Each number is 200 + 20 x the weight over its row's rms, rounded and kept within 0 to 999. Layers, rows and columns count from 0. The size before them is the row's rms in percent of the matrix's.

# v: layer 9 attention value, 192x192, rms 0.156, rows 155-191, columns 64-95
# o: layer 9 attention output (transposed), 192x192, rms 0.158, rows 155-191, columns 64-95
# up: layer 9 MLP up, 768x192, rms 0.157, rows 0-62, columns 64-95
# down: layer 9 MLP down (transposed), 768x192, rms 0.149, rows 0-62, columns 64-95
v155,113,164,213,167,213,190,199,196,171,215,205,198,201,198,210,222,214,192,185,205,224,189,233,205,208,186,190,204,181,207,178,197,211
o155,107,208,172,206,222,185,212,204,229,166,208,166,203,208,207,195,208,220,185,183,205,190,234,183,221,203,176,175,191,205,228,196,193
v156,119,181,226,184,197,210,228,207,176,212,193,201,204,203,188,182,218,258,175,203,239,188,182,191,200,185,170,181,180,203,193,185,182
o156,119,201,180,206,169,196,171,198,216,206,197,166,198,180,224,235,174,191,226,159,187,219,241,188,186,166,206,213,210,187,219,191,191
v157,107,194,131,209,214,194,209,217,212,215,213,206,214,218,229,201,205,231,170,191,206,191,222,199,166,181,164,199,175,205,203,203,213
o157,112,173,235,216,233,206,230,227,199,152,183,181,169,203,227,210,162,193,205,221,213,194,175,188,211,228,174,227,178,197,201,192,183
v158,117,172,221,192,195,236,172,201,184,169,170,183,200,211,183,196,171,220,191,228,199,232,179,186,190,207,148,185,211,194,179,243,190
o158,115,196,173,194,213,190,196,197,213,220,212,238,209,212,205,228,189,194,194,204,176,213,226,217,217,204,238,247,222,227,230,206,183
v159,124,225,211,229,196,125,260,182,202,206,177,180,202,197,217,220,184,187,189,231,177,182,195,182,209,185,229,179,203,198,213,194,252
o159,128,189,213,212,188,242,182,196,140,195,265,189,181,205,199,186,185,225,188,179,214,211,192,228,179,188,204,174,206,198,179,227,198
v160,110,223,176,230,210,245,190,212,210,205,219,191,209,197,214,209,203,223,222,190,219,187,215,207,191,213,159,199,190,202,205,179,172
o160,118,206,214,176,170,207,215,212,217,189,161,215,232,220,180,197,205,186,206,215,184,189,193,207,193,198,244,210,194,198,231,179,185
v161,124,218,197,163,206,168,192,221,208,222,197,184,209,178,216,200,227,178,207,266,203,194,192,209,209,171,195,212,217,203,218,216,173
o161,129,183,165,216,197,222,239,165,217,183,195,179,169,194,195,192,199,226,189,139,204,219,207,191,206,215,192,201,204,203,194,162,223
v162,115,183,221,179,197,162,210,188,185,217,180,184,215,199,182,182,196,196,137,217,192,193,166,194,195,182,227,217,228,213,201,220,201
o162,116,160,182,202,213,203,185,174,228,202,219,217,168,205,220,232,173,214,195,187,181,205,180,176,206,215,205,201,208,216,201,228,222
v163,116,169,198,178,203,179,223,216,221,207,193,208,193,209,215,225,191,182,199,199,206,245,194,194,157,244,212,228,211,205,199,179,188
o163,114,192,218,195,198,215,193,165,219,175,184,198,190,226,167,185,190,203,196,188,196,165,208,161,256,222,171,193,155,184,173,208,218
v164,114,196,221,208,208,234,179,202,201,173,188,229,185,198,180,212,179,162,193,205,202,189,182,201,218,204,192,211,241,185,197,233,197
o164,115,214,173,193,220,178,216,222,220,230,248,195,249,188,199,198,195,185,172,195,184,221,206,227,184,191,203,224,177,222,207,195,182
v165,123,226,160,200,195,233,197,195,216,207,197,214,206,206,183,220,200,191,206,224,215,179,212,184,198,190,209,173,166,213,176,160,202
o165,124,178,225,207,182,179,163,230,188,172,174,187,226,197,255,228,195,195,188,191,210,207,212,177,188,190,194,211,190,191,204,222,206
v166,118,157,184,174,201,194,221,207,225,192,226,205,217,184,225,189,207,250,207,155,198,178,185,202,200,200,214,195,187,226,206,190,208
o166,115,222,245,219,172,190,185,185,174,187,177,209,149,226,174,214,216,179,220,233,202,192,214,209,177,198,185,195,214,167,144,188,217
v167,124,192,173,178,199,210,201,200,208,188,186,188,214,189,263,203,186,186,180,224,199,238,220,214,208,210,169,215,199,199,205,208,250
o167,125,204,219,234,186,200,201,210,168,199,228,212,160,220,167,180,222,228,180,198,208,179,205,213,201,201,243,212,222,236,169,207,210
v168,114,205,229,208,194,182,190,209,176,232,218,182,202,204,208,190,225,191,194,206,188,180,170,201,206,199,224,211,218,210,183,191,225
o168,115,159,159,198,203,216,226,220,202,193,203,197,192,194,227,220,204,182,249,185,176,179,205,198,224,221,223,177,195,194,192,226,192
v169,105,197,156,162,206,237,203,213,208,201,176,211,182,184,174,217,205,211,221,182,194,208,246,204,192,184,167,181,181,189,195,201,198
o169,107,198,218,192,181,206,182,218,197,201,201,201,190,221,226,206,217,209,185,216,254,202,211,201,196,220,196,224,200,215,191,167,203
v170,121,170,154,162,199,158,195,249,199,218,211,182,183,157,202,204,193,203,222,214,195,217,236,202,201,179,200,217,207,192,202,215,176
o170,120,198,174,209,201,221,188,190,185,185,208,181,145,218,209,197,223,234,178,189,231,173,210,196,162,234,158,197,189,217,184,190,186
v171,118,179,221,175,195,171,220,219,211,225,215,168,168,218,197,167,185,217,190,190,207,212,197,188,161,189,237,229,216,186,187,231,193
o171,120,166,198,184,246,195,197,211,208,203,206,208,186,196,182,233,227,211,208,202,168,193,197,192,225,227,194,170,199,190,212,216,191
v172,107,214,195,201,207,197,213,203,229,226,231,200,193,197,218,210,189,179,227,177,206,208,206,197,152,202,143,199,204,192,216,165,201
o172,103,229,219,180,164,218,187,188,200,193,148,187,189,179,174,189,205,204,223,207,213,195,163,219,232,169,218,198,189,200,175,188,190
v173,110,208,190,183,204,176,185,204,207,202,205,196,234,224,213,219,197,196,176,216,203,180,192,201,166,239,231,194,207,202,181,247,215
o173,111,207,195,208,227,228,202,201,194,230,194,176,153,205,217,191,225,213,200,190,188,199,200,186,227,229,201,219,179,224,181,162,219
v174,118,193,223,208,197,183,219,178,217,217,217,174,201,189,180,227,167,203,208,198,213,208,192,190,182,202,204,187,233,195,223,179,193
o174,123,228,209,195,189,220,191,167,237,191,187,179,192,202,193,188,154,205,194,190,199,210,188,188,186,169,202,191,166,197,212,180,195
v175,115,244,201,208,196,162,231,195,201,168,168,185,197,190,208,188,219,188,151,242,201,216,203,188,220,141,182,193,172,229,221,201,207
o175,118,146,198,211,214,213,188,217,202,209,220,162,202,215,210,206,169,197,210,181,226,204,207,189,206,196,209,179,239,181,196,193,212
v176,126,202,236,174,199,194,172,217,206,179,177,190,172,181,230,200,201,243,221,163,256,209,242,212,190,163,189,212,202,195,207,193,166
o176,131,221,181,163,189,222,221,163,198,197,230,219,231,189,169,169,218,168,174,253,178,208,235,184,226,215,197,175,198,170,190,167,227
v177,119,191,161,193,196,206,193,202,196,235,177,201,183,199,190,198,174,189,211,233,190,241,201,192,169,209,211,187,204,177,186,182,217
o177,118,186,233,173,205,214,196,225,219,201,230,246,255,194,203,239,164,222,197,183,184,173,185,181,216,226,180,218,173,214,251,210,197
v178,113,228,213,191,208,183,191,180,201,221,216,201,206,191,237,192,176,214,207,172,200,204,221,213,201,230,206,196,185,175,208,192,218
o178,115,226,168,211,183,187,196,236,197,200,189,224,167,213,171,203,218,186,196,219,189,202,171,198,219,191,190,205,201,189,202,184,172
v179,107,221,226,163,199,167,189,194,202,242,194,220,205,172,176,208,218,204,163,219,250,159,225,218,233,202,211,216,169,226,203,199,175
o179,106,185,193,202,202,228,214,197,230,192,197,120,185,239,198,187,237,208,208,189,183,202,210,207,219,218,194,186,186,205,198,194,190
v180,120,200,188,227,192,187,185,213,187,195,194,176,182,187,189,192,222,183,186,213,217,195,197,181,184,168,178,167,207,187,190,197,205
o180,121,212,218,171,205,192,186,198,202,214,179,231,212,200,206,226,169,214,212,226,193,192,232,233,191,224,204,215,215,209,240,195,237
v181,113,221,218,189,195,178,222,197,183,198,201,196,185,202,183,194,193,210,171,223,221,190,194,168,214,188,229,186,249,185,210,197,187
o181,116,154,169,203,215,226,210,178,212,182,199,185,216,199,225,197,212,200,191,188,205,226,213,220,234,199,179,195,173,198,209,224,190
v182,122,189,224,171,203,205,210,190,207,198,212,203,206,204,179,195,174,224,226,198,196,252,221,206,179,246,230,211,220,213,185,208,172
o182,131,182,197,178,202,188,192,146,196,180,211,188,203,218,200,174,243,179,191,203,203,197,197,196,211,220,175,193,194,214,186,240,170
v183,116,173,193,166,199,213,200,211,212,169,200,233,211,220,167,200,197,191,186,230,179,253,195,221,210,179,190,191,200,191,197,249,196
o183,115,216,192,215,227,170,178,165,163,190,183,188,208,194,207,178,185,224,186,182,207,229,212,208,178,215,186,231,219,227,196,180,185
v184,120,185,185,212,204,171,193,195,201,193,196,194,183,208,195,215,173,177,204,198,181,210,204,204,193,194,200,184,222,191,220,202,198
o184,105,237,211,192,208,223,196,204,195,168,190,204,230,199,165,171,171,231,189,163,222,193,218,205,200,212,175,200,155,195,220,189,206
v185,112,205,210,177,199,227,207,184,182,196,186,190,199,232,238,221,190,188,168,207,194,226,247,212,196,192,205,226,197,218,228,187,205
o185,110,212,179,208,193,190,199,203,235,167,196,181,196,185,167,182,187,202,178,230,217,172,200,176,236,204,247,191,185,189,194,197,202
v186,129,213,176,207,204,220,188,196,225,204,230,176,206,209,233,212,195,193,166,189,208,221,210,219,180,211,178,192,195,178,212,199,142
o186,132,206,210,192,209,195,210,210,198,188,141,193,213,199,196,229,196,217,220,192,232,174,185,168,224,214,204,206,176,229,196,168,222
v187,129,209,183,216,208,202,183,217,195,212,188,173,197,178,220,205,196,195,211,192,182,178,205,215,218,193,184,180,203,181,196,198,183
o187,134,211,165,182,174,208,229,191,185,182,223,236,206,206,212,195,209,229,194,216,225,224,198,222,168,186,219,233,227,209,224,206,242
v188,110,200,184,200,205,151,186,226,225,268,208,196,197,203,212,226,211,173,188,201,234,211,200,167,181,188,199,202,204,217,208,193,208
o188,111,197,209,231,255,206,203,202,212,199,210,157,185,204,214,213,185,185,199,190,206,188,195,198,219,238,165,187,173,189,172,198,214
v189,115,200,184,181,197,221,191,182,200,205,214,225,200,188,232,192,197,233,218,214,183,218,186,217,225,196,185,188,159,196,195,195,202
o189,116,221,219,215,179,154,200,211,181,195,173,213,224,161,219,232,218,186,195,209,199,213,220,179,200,155,207,212,222,163,196,187,186
v190,117,203,183,195,200,185,176,167,208,208,192,190,227,203,216,172,206,198,172,212,207,212,200,194,206,208,209,201,218,245,180,191,234
o190,112,187,184,220,199,230,205,213,203,191,202,193,173,233,224,188,171,186,186,205,184,186,200,196,225,184,213,208,192,204,197,231,188
v191,104,203,181,149,216,197,191,230,218,250,206,199,194,183,230,176,211,217,217,193,208,195,212,186,158,210,163,205,182,205,208,186,191
o191,109,193,204,185,175,196,225,167,211,182,181,229,199,218,197,220,241,203,228,223,194,190,169,233,231,198,186,207,215,222,195,185,182
up0,161,202,204,208,189,229,184,167,200,194,204,161,220,179,247,193,175,174,194,225,221,169,167,155,204,211,227,214,189,197,203,188,209
down0,162,205,216,199,379,214,191,197,223,186,208,170,212,192,192,205,177,195,179,196,201,212,189,166,211,202,205,199,204,190,192,206,193
up1,103,181,216,173,186,170,188,210,208,190,213,219,187,142,234,179,198,185,163,213,195,175,205,186,208,171,203,222,207,188,216,222,205
down1,100,209,233,186,216,222,185,240,203,219,208,232,195,224,225,227,219,187,191,203,203,216,233,185,229,202,208,206,220,187,219,210,169
up2,110,198,201,206,184,189,204,179,203,206,214,199,189,171,194,233,215,228,225,200,217,207,197,229,192,196,187,205,203,216,232,192,208
down2,115,161,202,198,243,197,180,215,207,234,229,198,233,219,189,202,190,193,175,208,188,220,180,168,210,205,238,203,169,200,219,230,199
up3,096,160,196,167,191,217,228,222,210,189,214,211,222,211,213,207,210,174,219,218,161,206,194,198,225,179,219,175,206,145,243,226,225
down3,098,192,176,201,227,207,181,200,171,166,185,206,204,183,207,193,218,189,177,211,178,175,231,172,213,176,169,198,176,201,226,187,177
up4,109,209,226,195,167,226,209,193,204,218,190,221,205,194,178,168,152,226,193,181,170,200,186,196,178,213,194,197,220,206,215,243,201
down4,109,213,215,218,187,198,185,147,233,197,198,203,207,189,198,227,199,174,212,218,182,166,219,194,235,197,189,229,193,222,221,218,230
up5,089,161,207,182,200,183,212,186,200,225,201,214,233,135,207,218,150,200,153,206,226,159,197,209,155,200,171,189,201,228,195,207,219
down5,084,208,187,202,240,207,167,183,182,169,222,221,197,220,210,190,184,216,190,216,210,193,205,163,192,211,178,228,194,200,189,175,189
up6,095,201,204,166,183,205,227,187,182,190,206,202,187,156,189,225,189,225,219,234,203,198,223,161,200,198,203,205,155,205,194,183,192
down6,099,189,188,198,157,196,203,175,188,228,227,176,159,225,197,205,196,191,211,185,221,249,194,223,204,160,190,192,193,191,189,238,204
up7,095,177,201,231,161,176,203,220,186,198,199,200,220,175,190,212,216,182,178,185,217,223,196,229,198,183,228,211,206,228,197,220,203
down7,095,206,177,191,192,208,194,184,217,195,215,207,200,224,204,229,193,180,188,195,174,207,191,207,193,190,162,209,200,229,203,195,168
up8,099,170,217,192,199,202,241,191,206,211,190,180,245,207,173,192,194,148,198,221,210,158,169,198,192,167,203,195,200,198,212,171,214
down8,097,195,206,232,181,206,201,200,184,187,221,196,215,163,200,200,240,196,200,205,198,234,157,252,166,191,185,163,191,203,238,214,223
up9,126,168,189,220,198,213,168,181,231,227,251,147,220,161,216,214,179,185,175,187,200,164,202,194,189,193,204,201,189,203,245,211,197
down9,122,190,232,230,222,227,208,195,204,233,181,214,175,200,182,224,205,208,193,196,209,193,220,190,176,220,194,202,218,220,228,202,186
up10,098,206,166,216,203,194,227,244,181,182,185,176,206,210,196,166,165,221,242,218,180,206,192,191,182,215,210,197,196,229,217,214,188
down10,093,185,179,190,317,189,155,203,230,170,219,232,219,203,219,180,211,197,206,198,204,201,206,221,199,228,199,192,227,210,224,201,208
up11,101,191,192,205,195,187,218,167,210,244,222,155,202,173,231,210,212,233,199,188,221,202,176,177,196,202,162,162,199,174,184,198,169
down11,107,216,219,183,236,201,225,192,199,219,171,182,220,209,215,240,155,174,227,236,228,195,215,236,186,204,205,174,179,202,186,205,193
up12,106,193,216,178,173,140,186,157,212,208,216,210,234,176,172,197,203,196,184,187,204,171,212,209,206,212,227,220,229,183,236,215,195
down12,107,203,205,203,189,197,212,174,181,191,203,240,238,203,216,211,205,174,229,228,200,187,202,220,233,175,188,215,184,169,217,185,196
up13,102,201,225,200,184,231,204,194,207,223,179,196,214,213,236,204,214,212,229,193,174,205,165,183,158,202,193,214,211,200,244,177,218
down13,104,178,209,188,192,210,195,201,217,202,213,229,214,205,184,198,200,207,189,195,185,190,204,213,185,207,193,224,215,205,190,203,206
up14,098,194,225,215,171,222,182,174,206,200,228,204,219,200,177,160,188,191,205,176,205,226,198,176,183,220,169,200,220,206,183,188,206
down14,099,195,197,181,213,193,205,150,224,174,195,223,181,194,202,188,172,218,187,193,167,185,168,196,194,184,200,189,189,213,200,200,174
up15,083,194,193,189,204,159,215,194,218,223,202,227,201,194,190,184,174,169,200,212,160,195,206,173,187,200,240,210,213,197,252,228,193
down15,088,218,193,211,95,192,197,203,200,177,211,194,178,224,207,191,187,211,217,215,199,211,202,212,199,210,239,217,224,175,156,188,186
up16,106,178,216,204,162,204,228,232,212,230,206,189,217,195,198,210,181,170,230,194,215,180,195,184,167,223,208,230,204,185,208,185,206
down16,109,215,216,195,196,197,204,219,214,220,200,196,205,205,193,194,236,219,205,203,223,179,201,203,207,166,196,183,183,154,227,221,209
up17,110,172,206,198,193,207,196,190,216,197,225,179,198,201,248,171,167,224,188,206,178,198,215,186,225,152,193,212,192,198,200,216,200
down17,106,225,195,192,173,214,165,154,164,250,188,253,191,186,209,207,185,237,175,212,184,196,223,176,193,190,186,211,189,195,166,219,205
up18,099,199,212,207,183,202,170,216,176,202,191,192,217,210,219,208,157,198,229,211,215,187,176,162,145,179,188,203,207,186,209,224,200
down18,102,178,184,154,129,195,219,231,196,181,199,193,211,212,205,188,207,185,181,169,194,195,199,181,169,186,213,220,221,207,165,217,193
up19,102,177,223,217,158,216,177,185,218,213,231,182,196,184,178,190,186,210,233,221,228,224,162,176,204,175,212,162,219,192,187,190,205
down19,104,207,206,190,248,187,184,204,191,177,228,210,216,217,207,205,202,186,215,172,244,203,194,165,167,207,182,219,159,205,208,197,204
up20,083,231,199,212,181,188,194,171,196,175,157,208,168,183,193,219,183,181,207,220,164,182,220,194,213,189,195,199,230,185,221,209,205
down20,081,194,206,222,202,190,234,225,216,207,211,213,185,240,200,166,244,197,207,197,178,184,211,181,200,171,206,219,208,195,169,209,193
up21,091,194,203,207,187,202,179,168,214,189,223,187,190,180,221,206,167,177,167,218,177,194,193,209,200,208,208,185,200,231,231,238,182
down21,089,223,226,211,221,235,203,209,192,214,163,214,161,185,186,167,188,218,189,207,224,199,224,189,209,192,199,190,190,198,192,195,189
up22,111,192,196,218,190,205,217,148,210,208,219,203,227,173,200,216,222,203,227,223,206,208,160,214,191,175,225,208,200,171,182,193,190
down22,115,200,169,177,195,204,204,202,201,230,214,173,188,200,197,209,191,178,216,222,171,208,189,229,228,198,186,182,234,242,196,209,206
up23,102,187,159,203,191,197,234,194,192,194,200,215,239,184,219,210,190,197,208,235,206,171,180,158,184,217,203,189,208,211,241,197,219
down23,101,219,214,229,220,190,213,160,136,173,175,206,241,187,213,209,179,199,190,224,211,176,218,192,216,214,200,217,199,217,211,155,211
up24,106,162,204,173,183,194,207,208,209,247,197,202,201,160,214,193,201,206,192,195,203,195,164,200,256,221,191,208,164,231,219,220,190
down24,108,177,161,210,196,207,183,209,196,217,200,207,241,174,166,174,201,216,196,192,273,193,182,180,176,194,171,196,205,203,191,211,196
up25,114,178,231,216,178,209,192,208,174,167,197,199,213,197,194,215,216,186,210,198,214,168,206,190,178,199,215,167,196,215,204,193,232
down25,118,194,197,167,179,220,219,215,219,187,208,208,216,188,235,176,207,211,179,182,232,276,205,217,237,209,195,205,202,184,165,231,208
up26,099,204,209,192,188,190,186,187,216,210,193,224,183,190,189,180,211,224,198,219,193,210,170,206,203,229,182,213,197,185,226,223,208
down26,099,209,209,218,229,202,211,250,213,200,164,170,174,215,175,194,206,189,212,193,206,205,217,214,170,203,183,247,193,223,222,185,163
up27,106,184,198,199,192,197,154,185,204,193,208,200,155,202,158,180,180,205,164,220,196,198,218,228,221,200,220,211,200,192,228,174,218
down27,102,211,182,184,193,195,160,216,210,192,214,229,195,194,196,210,214,231,201,212,208,215,237,215,182,172,202,210,208,154,189,197,215
up28,116,177,231,216,181,206,196,182,179,217,214,177,244,208,207,199,173,224,203,194,212,203,185,213,198,235,182,179,181,178,234,186,189
down28,115,186,200,206,235,188,163,214,198,188,199,172,190,190,229,209,213,186,187,175,211,217,206,202,207,200,210,183,185,187,206,175,188
up29,095,217,233,245,199,169,188,170,225,218,194,208,241,143,226,192,211,186,193,191,196,182,205,211,194,176,180,204,182,203,195,215,189
down29,098,180,189,176,185,202,212,153,193,206,218,212,205,194,195,176,245,221,183,200,177,212,220,221,219,188,169,210,183,230,233,178,177
up30,107,191,207,157,175,213,195,195,201,186,220,189,201,212,215,166,184,191,215,220,213,210,200,197,187,217,206,212,218,199,200,243,171
down30,106,232,235,218,165,211,213,201,196,182,163,201,182,210,208,187,240,210,205,199,206,195,212,191,192,219,219,198,200,202,163,242,217
up31,111,202,224,169,183,220,184,207,171,196,194,193,200,186,195,199,196,207,182,175,198,213,226,196,165,193,203,209,250,191,220,203,160
down31,112,206,175,186,204,183,215,216,168,192,234,217,176,214,220,196,204,204,198,233,196,213,211,210,216,194,181,184,203,183,185,176,180
up32,078,226,199,200,182,196,195,182,202,213,208,202,187,217,232,173,188,186,183,199,185,220,193,191,176,230,184,228,171,213,219,197,170
down32,077,228,193,187,249,211,195,215,170,216,197,197,195,202,206,228,198,191,214,223,183,203,186,193,213,216,188,198,153,217,182,180,228
up33,096,207,221,178,199,229,152,205,192,210,211,158,169,199,199,176,189,217,205,184,222,201,213,194,187,161,217,206,214,201,214,195,205
down33,098,209,203,187,209,183,188,205,197,199,148,192,197,195,192,207,208,165,189,218,206,233,214,202,216,185,195,196,212,194,160,205,218
up34,113,192,177,186,190,204,186,163,199,241,230,196,228,207,184,166,204,209,207,179,232,219,180,190,189,191,233,160,200,201,191,208,219
down34,113,182,194,195,201,227,199,188,213,208,206,247,211,234,180,208,243,203,203,190,185,191,174,187,224,176,225,221,230,212,205,226,212
up35,121,169,222,208,184,189,198,179,174,213,192,188,243,197,233,184,216,187,205,170,157,168,199,204,180,214,189,207,183,187,227,237,169
down35,116,235,161,213,123,204,191,249,194,220,189,178,203,192,179,170,215,210,164,199,189,211,205,175,195,182,206,184,204,201,223,188,169
up36,105,167,199,173,190,243,214,198,188,206,242,164,224,180,223,173,178,213,223,214,181,205,200,170,199,195,183,223,205,200,229,223,226
down36,100,222,199,199,246,209,197,177,207,210,209,217,224,211,193,210,174,178,192,206,169,211,163,210,207,161,190,190,188,180,189,211,205
up37,089,184,205,194,201,211,181,220,212,177,224,189,225,175,192,192,225,179,169,197,156,175,217,190,194,191,211,191,188,186,197,222,223
down37,089,214,192,197,194,168,207,219,180,198,195,182,203,198,186,148,203,174,196,185,203,214,171,220,185,184,212,190,194,174,202,198,194
up38,107,173,198,156,175,183,185,215,224,221,165,211,245,202,225,209,186,198,198,182,196,180,204,212,221,186,234,199,214,248,216,176,220
down38,108,218,190,201,219,191,206,182,159,183,193,192,211,185,177,166,218,224,209,228,191,211,190,225,228,204,166,207,213,197,256,202,209
up39,082,211,227,209,190,186,170,213,196,227,229,174,207,191,227,175,185,196,165,151,203,184,181,168,209,178,198,212,238,213,222,194,240
down39,089,172,186,171,155,215,210,177,183,233,200,210,168,190,211,194,226,245,220,204,217,211,212,178,149,185,227,199,184,215,221,213,228
up40,087,222,220,193,199,197,216,206,185,204,197,236,186,207,172,205,205,201,200,193,209,241,212,215,206,195,203,201,205,192,214,174,186
down40,093,172,203,212,159,217,166,192,211,185,214,213,204,193,222,225,183,216,163,187,210,209,195,196,174,214,217,173,241,196,199,221,220
up41,104,203,198,199,192,189,206,145,193,170,192,201,223,187,185,204,188,212,236,217,205,240,171,185,182,190,204,178,219,156,215,202,206
down41,100,221,166,187,173,178,212,204,214,228,236,194,231,181,210,225,161,191,188,220,148,184,188,209,262,181,210,191,189,203,213,218,209
up42,103,173,176,167,192,192,202,209,192,196,186,180,209,186,202,183,200,207,184,206,217,190,190,202,204,210,235,174,171,203,235,197,191
down42,106,178,216,194,224,234,184,184,194,191,221,195,195,190,214,177,198,206,166,209,179,199,190,212,199,210,222,194,228,215,211,181,238
up43,102,166,222,189,188,173,192,191,235,187,227,193,208,202,209,194,233,209,229,255,220,197,219,212,195,200,187,196,196,204,217,185,228
down43,103,184,195,162,214,211,192,212,217,221,171,178,163,164,220,200,263,176,208,189,196,239,213,179,203,213,175,174,186,167,214,234,224
up44,100,215,173,206,177,188,206,225,184,224,228,211,215,191,221,221,186,207,212,173,240,179,198,175,204,192,205,212,162,176,195,186,200
down44,099,242,227,188,200,205,207,204,179,186,237,214,173,161,192,151,192,230,162,193,166,202,204,220,207,213,213,189,221,204,205,188,182
up45,090,200,199,171,201,163,193,185,210,196,193,163,232,181,207,195,184,171,181,229,167,205,206,205,200,148,231,230,206,185,244,200,176
down45,092,198,209,177,175,179,227,193,167,189,153,205,199,179,214,211,221,180,241,167,196,181,191,169,212,179,175,212,175,185,187,211,221
up46,088,227,223,153,179,234,195,185,204,203,214,167,238,178,201,194,178,217,206,173,206,201,179,198,240,152,211,173,204,189,176,225,208
down46,088,247,194,202,275,191,221,206,145,152,215,223,213,192,204,200,211,221,200,200,189,194,195,213,187,205,185,201,203,195,200,203,169
up47,094,191,177,204,192,216,189,187,215,179,196,215,196,212,194,174,195,226,184,204,199,187,176,189,175,234,216,195,236,180,199,180,229
down47,093,220,196,205,204,200,221,229,214,235,155,174,163,174,181,238,195,206,187,215,192,209,230,187,196,198,232,212,192,189,208,220,198
up48,090,197,198,203,196,193,156,187,218,162,226,172,210,184,175,216,222,180,169,193,197,211,194,203,200,208,214,204,188,222,223,189,222
down48,093,218,175,196,234,189,190,218,200,203,204,211,203,220,193,165,192,209,190,221,199,213,189,221,226,228,191,208,193,205,185,197,171
up49,103,203,200,188,200,180,215,194,217,234,235,179,197,170,221,199,174,135,184,198,189,190,155,183,202,181,225,180,191,206,205,223,234
down49,096,199,209,206,270,184,218,206,202,219,197,237,179,207,194,225,215,204,216,208,224,192,171,213,195,210,233,226,227,203,229,168,185
up50,098,222,205,209,192,193,167,216,184,165,185,162,198,186,213,155,185,198,202,169,186,178,212,207,195,208,199,185,198,185,217,214,188
down50,096,196,192,196,307,162,209,224,196,217,171,175,153,181,203,219,215,215,203,186,212,166,207,177,217,254,178,206,187,220,156,179,203
up51,096,186,201,222,178,196,189,139,222,212,209,212,204,207,209,222,180,199,228,170,179,194,181,183,224,156,200,192,173,169,206,188,179
down51,097,178,217,188,223,217,200,202,205,241,215,184,185,182,175,216,228,152,228,218,171,191,207,202,235,227,216,225,244,177,162,210,184
up52,100,197,178,139,168,211,190,210,222,218,186,157,188,179,221,143,207,215,235,196,193,201,187,230,222,179,187,198,193,209,174,221,202
down52,102,216,180,213,169,169,225,187,211,176,238,213,199,204,219,202,190,181,205,182,212,182,168,214,190,198,187,210,224,229,171,225,234
up53,114,185,189,175,187,227,221,181,221,237,201,192,244,148,210,153,143,203,215,184,193,221,212,198,177,202,195,182,185,198,169,178,191
down53,106,173,204,189,206,217,227,208,197,208,213,197,207,213,174,209,224,242,173,149,198,232,201,185,191,207,196,233,181,205,219,215,198
up54,078,224,244,244,160,193,190,225,212,231,246,205,207,183,192,179,175,164,184,198,230,188,181,201,156,231,206,193,173,226,184,178,214
down54,094,213,165,187,155,176,230,180,218,177,159,203,215,211,182,199,212,229,214,193,225,216,196,201,175,171,211,183,220,167,230,203,179
up55,084,227,181,197,180,182,204,188,186,183,200,214,194,177,186,167,171,194,169,207,226,149,205,212,211,216,237,236,191,177,226,198,184
down55,084,194,186,216,211,184,214,211,223,191,192,183,195,188,238,226,200,196,202,171,195,149,213,212,190,192,191,195,188,184,217,202,210
up56,091,221,235,225,181,207,194,211,203,215,263,197,197,187,217,206,183,217,206,220,190,232,217,185,204,207,226,171,167,193,217,227,219
down56,095,198,205,200,178,217,205,186,216,169,163,202,218,218,203,247,182,193,212,210,177,205,223,250,213,196,216,209,202,181,177,213,226
up57,094,227,204,212,189,185,185,179,215,166,234,196,191,162,178,195,183,202,171,203,202,190,223,162,214,216,187,223,215,209,251,227,226
down57,096,178,237,203,198,239,207,219,205,226,181,234,192,194,203,171,209,234,187,246,193,180,247,214,207,180,238,181,222,189,231,181,203
up58,109,198,217,204,194,209,185,213,192,183,187,198,229,180,217,191,170,204,198,188,201,207,171,156,183,193,185,187,227,182,217,223,204
down58,103,229,210,222,226,207,191,213,185,179,183,186,237,213,213,196,198,208,205,188,208,225,204,190,184,185,168,199,188,228,191,195,177
up59,113,206,233,158,167,224,179,166,163,209,221,204,211,190,175,188,204,213,220,173,211,227,170,182,203,169,213,172,219,181,174,200,193
down59,119,179,202,215,231,195,213,217,179,201,228,170,184,211,174,209,214,164,215,211,224,206,171,208,189,199,192,202,201,196,179,197,180
up60,113,214,171,176,194,177,163,191,199,192,244,192,240,203,196,202,209,214,189,179,215,177,175,200,191,206,240,160,162,188,167,177,178
down60,110,175,187,193,252,220,200,162,172,202,202,161,246,191,202,164,235,216,197,226,206,217,204,214,194,206,192,178,236,216,185,195,229
up61,101,194,197,178,184,189,216,193,194,214,183,171,223,192,211,175,212,194,178,254,185,223,196,192,225,185,180,214,199,230,186,202,188
down61,101,201,228,189,210,210,214,248,207,188,168,197,199,209,222,191,164,204,170,177,219,166,187,182,184,240,185,188,219,208,220,190,168
up62,119,213,223,183,172,175,187,175,209,197,221,211,191,170,186,199,190,183,189,220,186,193,192,203,221,209,233,204,178,177,233,202,237
down62,128,229,181,219,207,195,192,172,172,196,213,215,203,167,193,203,160,203,210,181,160,205,172,182,168,186,225,215,215,230,200,170,179